Part of a small language model's weights.
Size: 9 layers, 22.7M parameters.
Architecture: LayerNorm before each block, learned positions, biases, untied embeddings, capped logits.
Each number is 128 + 24 x the weight over its row's rms, rounded and kept within 0 to 255. Layers, rows and columns count from 0. Numbers have three digits each. The size before them is the row's rms in percent of the matrix's.

# layer 5 attention query, 384x384, rms 0.109, rows 0-42, columns 128-191
095:105140142116137102133142101127131148142110147128156106144119115118079153112130101110136141180140124126147108134147125165119167170147146140127083178126106152128093129137147128107111115117175137
091:108109124143145150141149139141100142124102115105094110100108119144137142126120136158106117177164138116132111123170123140178122144104115134157137148162127095146132146132120116122088129142114109
106:106144142110149140143106151120135142171108141104124115159133147128161150166095071145080107148171133137151087140117115125153108116127139129130136134124146139123135183148111132147153133180128122
092:145143109124114110117142159155123136169099137121108120154145104111133084115124138104119156110134129124138141121109113165098114091142122130089144127126144122179127156136131116132140112159079125
099:077169116103124148159158098099091119129103182125151109115119127165171142100108112138143100126082159124142116124119142110109155170121124120126134068169100112135127148124072166135146123167150145
102:105078145108160156122147135122149144073148163096097102102102134155129169146116151152132128131113130160096123105123110124118118108114172124158117082117125124154095107133141141143137134118098120
090:099132154132109142125140135129070098116130079124126106111140113125161133173111155159143132120102140137140113096107133162136143119116134128085131091121124149158098109102159147122065131148111084
092:201100180118145123133130173157109159110117083146112164110128156151173130134143116159108080132143165097094174111137139119153106140096079142123144115123106136162146107132128118135146125174113109
103:092124105130168158144140145161119126120119112122101126132088143093140126084154146123133126095139132115122112127125128110159133166112127138137156137143089185118105152112140159077169145145175135
092:142143152098104140163094155100107135150131123122105129095136095128105054088172104133150153159112127081137121098102132128130101094139138120148107083134120142131125123141100154165139129132163113
094:126135149132163099124125159075146130099077129129137138139125135130154140096119141106142129129107130114129115143108103133108145106167112116084086132151146137129144116128128158120139117124117130
091:145074138148147098122130115166133116108132115154106111151131131086141118114109119170151151117172116148129126106162157145162121120138142141146132115072152128153136134156139111078138139126170130
090:101126145131141117132112125153135152171061125152097156114111163095127130077127149116061127139108139148132134139142117156135123109157093126082108124100153147141109131156101099109138075142120129
101:109124127145128116126127119174092120169148150153151160116120053129177101111168171108095149110111140128150173153096135107138132153086087108129138167144143134115110097159174078124152139120123123
085:105171132118151095125174127143153174128110128112125135134101096099152153147122148153122135148091128108117110124101142119140149114083128114133079117136182088121147148144120099137103115100115117
095:092125103149127119139107159136159104141160123116149134094162131129111161109144127136120118116111150131130114159138152106149122118131112152071122084100137130121113168151125083132114134111104136
091:165122132118128123188116153128129160137113151133087097148131194087166079088137124151116143150121113091104149136122132106126123148118125087121108122137099118113141123150143148097151118105138107
096:161133136139158141157123182163129161133116143110067098128134098107149112134129110143120064151192110094117147110118149115161142125087141140115084104121169113134130139139121141151137127109134143
089:136146118149111107106173134153121162140102078145124160158098119104098096092133126133168131119153128120154119116118116114139141126129130150122143110106125145172095177092101124072104101177128093
093:107119156097132149126141121126124090101124163089095117121111183126174143106130147160108140177148095120079106109161141118135118135125126112158152116144126149132085119161138121147147162079151156
095:176117143082130101145141136133132101075156078109183143111144154087111136139133167177139164111109157117120132144098054130151109156110153150161121127149138161106105105111143093135133123144052119
098:119152137178097103100143096114126125149141140111129112148145123129118116117115132106125132200144158105156147135094152119125169154104140099115134104155138084158125153098108113127162093079137157
101:124153135108081144102153130117151108127094109113148108117155149105157178171133099112173149142094136157153121147105147136150153120176085107161133138100102121126092180088136158151188169106099081
087:192156113112159146108132146130135146117128179125147124140111124128142106129098115110167148142129092154114147087121128140144137121145133146163125106124119147145162144165147175151135136129128148
096:168140132142085124169128137156091119107092135128144151111123156154152134143117147157153088140155096081110152120116159138126083111109110122091144138148137147115140127070131104151114113101087060
097:142124089148117094174143139085160156120105091162096149116111151163120086077125105161126100104117128109140130109143115134141111126119132104155116130096054152112079075154128135124102168134134180
093:113091096126107158106133137169139119137139118171159157112115111123142138106132122120141110144125100123148147125196136110107133147131133148159110103117152144126159119115103104176154130085104153
094:138098132146139099135116106113126126107150155126133122153145163119095140134153157183140095098166109120125126123126146118198151067131082115143149105174133150100131158121128088133125146134099161
101:139150160121115171106165102167132126088128155110115122148146139131136136119129147127132111156119133090100109161123105140151125198144131086169101086117181111115169095097182083118158111093141154
092:139105097134132098123138122138119120102137151111121165111124168123146097148088122226122143160121111172095151139097124120102123130105114091149124115143133119166113096117114143102138134078151191
098:093174095150118136190051094176137172104110131131134140101136126114073142165084144141145140063107130117139125128125126076148179121173138102087130170149102086114113122095119150123115140114087138
084:077112136126158111163110128136113178086131092140142136100114150125097119157158141110094112114126134113122125119156118127116152114123152158127113146134156093132075114112143115115121113173128093
086:165120148128189100166151145147139174147144173120095136103108150196164138098122094121134136157142135144119113090093133149121105112134155130128129087166172117155146136189115147162109103136128156
085:167134136140113147097116149106124139128131162153115117114130123136146121153104134095131140124138119133099126124143140156167085113135138091141154099141132163126065112144124111114152131132143134
081:113106112116109149122134093070112148132183149140140118139112122118119141116131126121122089147193150137070126116143152122113175139168114140095138109102134162143148139125157089077133095106108099
089:170142147120134107123135109131110144086151123163108101112141144099145179135149159165132107101157115122149195125125115115154140118135131121095132158122125161144125131087129154122077083117144082
092:110149140135118132133123109131112143190106135161065140118107122139119132061116141093126107105117153117126117163101094135144172097131113122136127128147163084127111097124122121128171111139128149
090:104138119139116119108178134124113102120132153100178134089135114155129138093133126091092156103056133127157109132136128085115137151131139087145150121104149102118130133134136093194142105104147135
091:178149134146141139135089164126137103129132176098107136138166127175143122132110154087119084144143148108140118099133150149172133168126106148134112136118140123156126119132100098139117074108134159
091:149124075152114109091112125128119108112108147109121131134125121152116130129154148130151156096123144117152153149111140083062136111103134087091116115155106100114110073116157158119134113132108121
089:160107127191115126167059112050139117120122116139164166124125121115105155125096150121117127106142160163159145124097133139146103117054125137100079132128124146126125099115134104124153112103102171
087:091166132135139132177166134144128132132118129105103105108158106126133141110132133116149128102149089126134109144186126119099157142133145120123103092105125114094125152085118107133137131110128127
093:109138125145124145150127127144140111098136120093152161122133142118121098133147144166105144111135154096084115102148065106108142156090142105101124155128153168131149043120139099131140104129145143